config = dict(
    n_layer=14,
    d_model=128,
    n_head=4,
    n_kv_head=4,
    head_dim=32,
    d_mlp=512,
    vocab_size=923,
    activation='gelu',
    norm='layernorm',
    norm_place='pre',
    norm_eps=1e-05,
    positions='rope',
    rope_base=10000.0,
    rope_fraction=0.25,
    qk_norm=False,
    attn_scale=0.177,
    bias='all',
    tie_embeddings=False,
    parallel_block=True,
    init='uniform',
    init_std_qkv=0.0576,
    init_std_o=0.0,
    init_std_up=0.0576,
    init_std_down=0.0,
    optimizer='adam_variant',
    lr=0.00237,
    beta1=0.9,
    weight_decay=0.17,
    lr_head=0.00898,
    grad_clip=2.0,
    warmup_steps=254,
    schedule='wsd',
    decay_fraction=0.412,
    decay_shape='sqrt',
    final_lr_fraction=0.0,
    batch_tokens=32768,
    seq_len=768,
    doc_mask=True,
    train_tokens=150100000,
    steps=4581,
    dataset='wikipedia_en',
)
Each number is 50 + 12 x the weight over its row's rms, rounded and kept within 0 to 99. Layers, rows and columns count from 0. The size before them is the row's rms in percent of the matrix's.

# up: layer 3 MLP up, 512x128, rms 0.0805, rows 365-377, columns 0-127
# down: layer 3 MLP down (transposed), 512x128, rms 0.0601, rows 365-376, columns 0-127
up365 115:41 44 41 53 42 59 55 47 54 44 44 31 32 33 48 47 54 48 39 65 59 41 35 35 60 62 67 70 36 66 31 44 47 40 22 60 50 58 75 52 44 54 54 58 67 53 51 51 37 32 29 38 35 41 58 68 44 38 34 50 52 44 49 38 46 65 56 60 54 62 61 69 50 71 61 57 41 39 37 37 59 52 62 59 40 62 50 66 53 75 49 46 55 38 48 67 53 61 29 50 49 85 39 73 43 53 61 47 58 56 40 57 39 44 60 53 60 51 13 48 35 52 45 46 41 36 70 50
down365 080:47 48 51 25 67 44 31 36 50 51 47 42 55 54 48 73 47 54 44 41 55 62 45 44 57 57 70 30 61 35 40 45 48 46 73 66 68 47 45 77 49 41 47 39 54 58 43 50 59 66 52 62 32 53 47 37 49 42 33 42 47 42 21 60 40 65 76 47 61 66 36 47 59 44 54 55 40 60 65 48 45 50 39 27 54 41 29 57 57 57 84 63 22 40 35 54 49 42 50 69 54 63 56 48 53 52 42 30 61 72 47 56 56 48 45 49 71 25 52 49 45 52 31 41 43 47 71 59
up366 081:58 50 27 30 37 61 58 54 78 40 46 43 37 52 65 54 56 65 26 51 39 40 29 36 40 43 52 61 43 62 38 43 60 36 41 48 52 53 41 33 57 58 67 41 43 67 42 54 40 54 51 53 44 35 72 63 57 37 28 43 45 58 66 42 32 72 56 53 62 72 59 41 26 36 48 65 44 75 38 34 46 65 56 54 47 60 54 41 62 66 62 50 50 48 37 60 70 60 73 68 31 58 40 57 32 42 48 60 71 51 56 38 43 35 55 66 56 46 43 46 41 45 45 64 45 31 46 54
down366 088:59 66 33 27 35 60 44 55 60 38 56 53 58 50 64 56 57 52 39 54 37 38 38 52 46 56 48 65 33 55 37 45 43 46 53 52 64 45 45 57 53 58 59 55 47 61 50 45 37 52 61 49 43 06 46 68 71 41 24 31 38 45 59 42 37 60 56 59 76 60 56 70 27 41 45 50 45 49 47 54 63 45 63 60 63 43 54 41 97 53 56 60 52 50 45 49 56 50 63 65 31 61 48 71 47 52 36 63 65 61 60 42 29 37 62 55 43 59 33 38 44 44 40 56 37 34 51 47
up367 118:44 84 39 50 47 57 31 55 34 48 47 50 37 35 42 54 52 44 38 60 63 59 65 45 54 66 75 66 43 56 72 59 76 52 31 55 48 53 46 62 57 48 33 59 55 53 48 45 29 57 54 57 35 41 43 52 45 25 38 77 43 64 48 34 30 46 59 54 46 53 44 34 40 47 24 33 60 43 71 62 69 73 56 44 49 56 55 57 54 53 60 39 48 60 38 59 65 56 47 65 43 67 59 49 47 43 63 62 58 46 49 40 38 33 63 40 54 43 50 65 41 46 58 18 74 45 55 54
down367 112:57 58 43 56 45 55 39 93 45 45 39 47 52 54 41 69 63 56 34 47 51 61 59 70 36 57 54 60 50 36 60 35 47 66 46 37 52 27 32 55 40 39 53 40 57 57 54 57 50 41 57 48 58 53 65 59 66 33 59 51 30 53 27 47 61 36 69 45 37 61 43 29 41 49 31 42 45 51 75 63 72 46 57 56 59 44 32 50 47 48 42 54 36 25 56 33 58 45 49 73 59 49 47 47 50 45 69 24 56 62 64 41 41 50 34 47 70 52 67 60 53 24 56 48 67 53 61 39
up368 098:61 31 49 48 35 50 60 33 20 36 39 44 54 40 62 44 57 53 52 44 36 75 56 38 63 44 46 41 43 60 49 46 55 44 49 35 67 41 66 33 50 85 60 50 51 48 53 53 43 43 52 57 30 40 72 60 75 44 32 48 39 44 58 46 43 71 68 40 67 55 69 50 52 43 43 70 45 50 51 52 34 60 71 72 57 64 64 59 58 52 59 43 49 44 35 55 51 47 54 62 44 75 53 59 39 32 34 54 53 64 51 27 44 47 55 32 69 54 52 33 46 59 39 50 31 34 45 28
down368 101:44 41 45 38 46 46 48 53 54 52 35 53 43 37 48 33 50 46 33 31 46 50 75 56 79 52 72 36 58 44 60 62 53 39 41 43 56 37 53 22 33 67 59 29 61 51 56 39 60 48 76 50 48 27 55 56 62 48 49 58 36 41 75 46 38 51 63 45 96 47 43 43 55 34 51 49 40 65 59 50 70 43 59 59 31 60 34 38 50 48 65 44 59 37 53 40 59 68 57 47 49 66 46 45 56 45 32 33 35 50 56 63 38 57 57 48 53 70 59 46 52 55 58 70 38 37 41 61
up369 058:50 56 43 36 47 54 45 40 43 46 51 42 54 35 41 58 62 62 57 63 46 51 32 49 58 40 44 28 32 56 66 49 45 32 37 67 59 46 44 70 53 62 40 67 59 57 39 58 47 51 54 38 51 50 67 66 55 82 57 42 42 32 56 57 62 61 54 63 59 46 33 73 58 49 57 54 66 49 28 66 64 53 47 75 68 49 83 34 40 47 58 68 30 60 51 55 30 33 42 49 35 52 47 29 51 54 25 46 44 31 54 64 42 38 65 49 58 40 54 53 22 67 53 48 37 44 57 38
down369 036:28 45 59 73 60 49 55 60 55 49 62 49 44 58 52 51 36 46 44 46 58 46 68 59 46 41 61 85 58 45 30 34 55 77 36 39 44 50 45 53 39 46 58 25 52 54 50 48 50 32 48 44 51 30 44 43 48 47 60 47 63 58 51 46 45 42 39 42 35 50 62 33 44 46 46 54 47 50 79 52 35 53 60 34 29 51 03 60 80 34 28 37 60 54 58 48 62 62 63 42 57 62 57 68 52 58 52 48 51 63 54 44 69 55 41 44 38 40 57 40 69 46 52 57 56 60 41 73
up370 023:16 23 20 48 43 38 59 48 59 29 54 36 65 67 57 63 49 46 42 55 59 53 97 35 36 52 60 62 50 51 59 47 53 74 60 70 51 45 36 44 64 57 47 72 30 48 56 65 45 56 71 44 62 54 47 45 54 67 66 50 56 46 75 66 66 50 49 49 45 34 35 54 55 60 41 53 41 38 44 48 50 66 56 61 49 55 55 61 40 50 37 37 60 50 49 53 55 58 42 62 53 34 33 40 64 39 52 66 37 58 33 48 45 53 47 58 41 46 56 41 56 66 51 38 65 38 65 49
down370 005:56 54 51 53 67 63 51 56 51 63 53 50 58 35 40 51 21 74 59 50 50 47 40 60 44 48 27 49 59 52 40 50 59 40 37 45 35 61 51 39 34 57 41 40 65 61 48 61 49 54 54 51 22 65 38 55 43 57 43 66 64 22 24 65 25 35 48 48 51 45 72 60 50 29 53 40 52 55 65 61 40 68 45 38 49 32 52 57 64 37 64 59 38 38 38 55 41 45 70 44 46 68 34 48 20 54 38 32 80 58 45 64 41 50 60 56 44 43 57 56 47 51 59 57 28 57 64 62
up371 086:53 29 48 35 40 65 51 38 55 47 42 54 41 46 43 47 39 37 44 65 22 56 53 54 43 40 42 44 47 33 40 34 73 43 68 51 32 54 37 49 60 50 39 60 49 73 53 44 34 53 48 73 59 33 50 48 58 66 43 51 38 57 57 30 37 57 63 51 58 63 53 62 37 58 44 46 58 66 56 78 56 57 68 47 39 66 74 45 65 55 63 48 55 66 39 44 58 42 64 68 38 52 38 57 31 21 39 35 66 70 58 44 40 33 61 57 69 42 48 35 53 49 34 42 46 25 56 68
down371 104:40 37 38 36 38 61 42 57 47 50 69 76 47 43 61 47 60 40 43 58 48 51 35 39 38 68 28 44 40 38 36 56 69 35 46 43 57 47 49 35 59 51 50 45 41 63 55 49 26 49 39 58 38 03 62 60 79 70 28 52 48 58 64 54 33 62 53 42 52 43 53 73 55 55 60 44 45 49 56 61 48 55 57 59 41 64 72 42 78 42 60 57 54 42 49 55 53 52 51 58 28 56 39 49 57 38 42 58 67 58 59 63 34 37 58 48 54 74 54 49 35 64 49 52 49 25 48 45
up372 106:55 53 47 46 59 61 54 28 43 47 44 61 42 44 64 49 35 59 43 45 43 57 65 77 57 36 36 47 44 55 45 50 72 35 68 47 33 58 54 47 53 54 57 60 47 57 44 58 41 51 65 57 41 25 72 55 41 36 32 61 57 52 57 46 31 71 63 36 66 76 62 47 35 60 32 42 42 34 47 61 48 56 73 51 61 60 65 72 58 51 69 61 46 58 17 72 56 49 48 62 39 61 41 43 41 35 56 52 67 49 59 40 36 36 48 57 52 58 49 26 62 57 26 31 37 37 51 50
down372 145:71 63 34 41 42 36 42 52 41 51 51 62 62 29 40 52 61 68 65 54 35 73 67 41 50 36 53 32 73 38 51 58 59 34 48 60 74 38 42 53 32 65 44 45 54 69 67 53 26 47 50 46 26 44 48 68 63 47 52 50 53 52 34 63 29 62 52 36 48 49 53 46 56 62 41 53 51 56 60 45 70 31 58 40 57 40 70 37 62 49 54 61 51 44 30 29 57 51 50 55 50 57 41 52 70 47 41 62 85 42 59 56 62 42 41 49 68 36 51 27 38 50 54 40 49 28 42 52
up373 122:33 72 49 40 41 56 46 60 38 65 48 53 46 32 50 46 41 34 55 58 43 61 76 56 34 46 55 57 56 39 69 47 70 58 37 28 51 63 27 46 52 44 53 75 55 68 47 69 52 26 59 61 25 40 53 57 39 25 62 62 45 58 53 41 30 40 72 38 48 48 43 49 41 39 23 54 37 57 61 45 45 50 47 47 47 56 44 53 51 45 50 62 52 62 50 63 45 37 59 77 46 65 51 48 41 54 40 84 65 22 64 28 44 40 56 57 55 55 44 55 51 55 47 67 58 38 44 50
down373 108:41 54 76 46 42 46 50 56 52 38 33 28 43 56 59 45 33 58 69 71 51 65 48 46 48 61 67 24 38 35 41 41 42 55 68 32 39 45 35 43 53 54 60 66 54 91 40 44 77 44 54 42 47 27 46 53 30 49 39 54 42 39 55 53 49 54 52 47 30 26 55 34 58 59 39 63 62 50 56 41 52 48 64 49 55 59 48 56 53 53 53 63 63 42 19 49 44 38 53 69 47 75 36 68 48 62 53 53 58 43 65 52 51 49 40 66 30 37 40 69 59 59 62 48 56 33 47 53
up374 090:50 60 66 57 62 60 74 36 42 35 62 46 34 54 35 41 57 45 50 56 50 66 55 39 65 64 47 50 50 40 47 43 64 48 46 47 21 51 35 53 65 50 62 34 71 42 25 53 37 37 62 50 50 43 49 59 52 67 34 46 51 50 79 56 47 58 72 33 59 61 47 44 39 52 60 44 44 47 32 79 48 49 67 41 39 48 61 49 55 61 60 46 69 39 45 70 66 30 57 65 47 27 56 59 44 57 43 50 65 66 36 41 31 26 51 69 34 55 72 41 31 38 37 47 49 41 47 50
down374 102:40 49 49 78 63 56 74 41 56 39 76 37 53 45 53 45 37 60 55 61 52 60 52 55 72 56 32 44 78 48 62 53 50 45 48 48 30 43 48 59 64 55 45 51 55 51 34 52 36 49 52 38 41 42 53 32 74 59 41 50 49 38 48 40 59 45 72 38 55 54 40 51 71 56 56 42 21 37 38 57 33 56 66 38 37 48 42 46 28 62 51 67 56 38 47 46 31 33 60 58 55 28 65 39 47 37 75 44 20 49 67 65 41 60 54 62 32 54 52 63 37 49 53 53 60 55 42 69
up375 033:39 29 57 54 55 22 31 67 33 55 59 57 50 40 47 35 50 51 61 45 52 70 76 41 49 41 37 69 70 67 41 54 40 48 66 44 40 57 82 45 53 47 57 56 47 64 53 47 47 47 54 46 39 47 30 47 58 44 59 45 54 46 38 53 31 38 45 46 52 57 20 37 43 32 60 49 58 42 63 64 60 39 61 44 52 58 38 50 43 42 42 64 54 54 43 51 75 61 40 85 66 47 47 54 56 48 53 61 54 80 72 65 53 54 45 45 34 52 54 52 56 29 41 62 63 54 57 79
down375 008:65 66 64 50 65 78 69 37 64 61 68 13 49 58 61 63 58 58 54 60 57 26 52 47 38 51 49 45 31 58 36 51 48 43 56 56 49 38 42 48 44 49 41 34 59 52 62 66 67 51 57 49 76 46 59 52 52 49 55 41 58 65 69 41 76 29 45 28 39 38 51 28 65 55 53 50 58 60 70 49 52 33 55 59 54 30 58 41 56 62 52 47 65 28 43 50 59 57 56 33 23 51 32 57 59 54 48 48 35 35 49 19 53 36 55 50 58 55 59 49 46 42 54 47 43 48 64 45
up376 071:52 41 32 38 37 74 55 49 73 59 56 48 41 48 59 32 47 70 42 49 33 51 28 35 45 50 59 53 40 43 43 53 61 44 48 52 56 55 46 50 68 41 51 38 48 58 34 55 25 56 57 40 49 29 61 67 58 48 26 61 46 67 49 48 35 49 55 63 57 63 63 51 37 44 35 77 47 62 55 57 41 67 62 65 43 62 60 50 66 62 60 40 48 53 39 49 80 51 57 63 35 45 50 26 33 54 47 57 71 81 63 41 30 30 53 62 58 53 48 51 37 62 42 55 49 23 38 56
down376 091:45 40 42 17 50 67 36 50 69 53 59 54 51 65 54 45 58 61 46 46 57 59 46 38 39 55 56 65 37 55 39 46 50 49 53 43 46 55 55 44 64 58 55 40 43 60 51 56 28 44 67 56 42 00 50 62 57 48 41 41 51 59 49 55 35 67 59 51 61 65 56 57 45 47 52 50 46 56 53 58 46 49 66 49 44 41 68 54 91 61 51 41 52 47 36 53 61 60 60 68 23 53 48 41 44 47 41 63 75 57 51 49 25 33 64 67 51 51 45 32 38 57 38 45 49 30 46 47
up377 114:49 61 60 54 24 61 38 54 51 49 51 36 55 60 40 49 38 59 38 60 61 37 30 53 41 43 75 62 50 49 75 47 59 67 30 51 48 44 71 46 45 35 47 27 50 61 58 76 40 31 61 61 52 35 52 28 65 40 61 46 52 60 53 50 45 84 62 40 51 46 30 50 41 49 68 77 38 58 49 45 59 51 50 50 44 52 40 70 58 51 51 38 34 61 62 50 64 49 47 51 60 54 45 45 30 73 49 58 66 35 45 42 43 39 60 41 32 67 44 40 20 67 50 58 48 40 67 49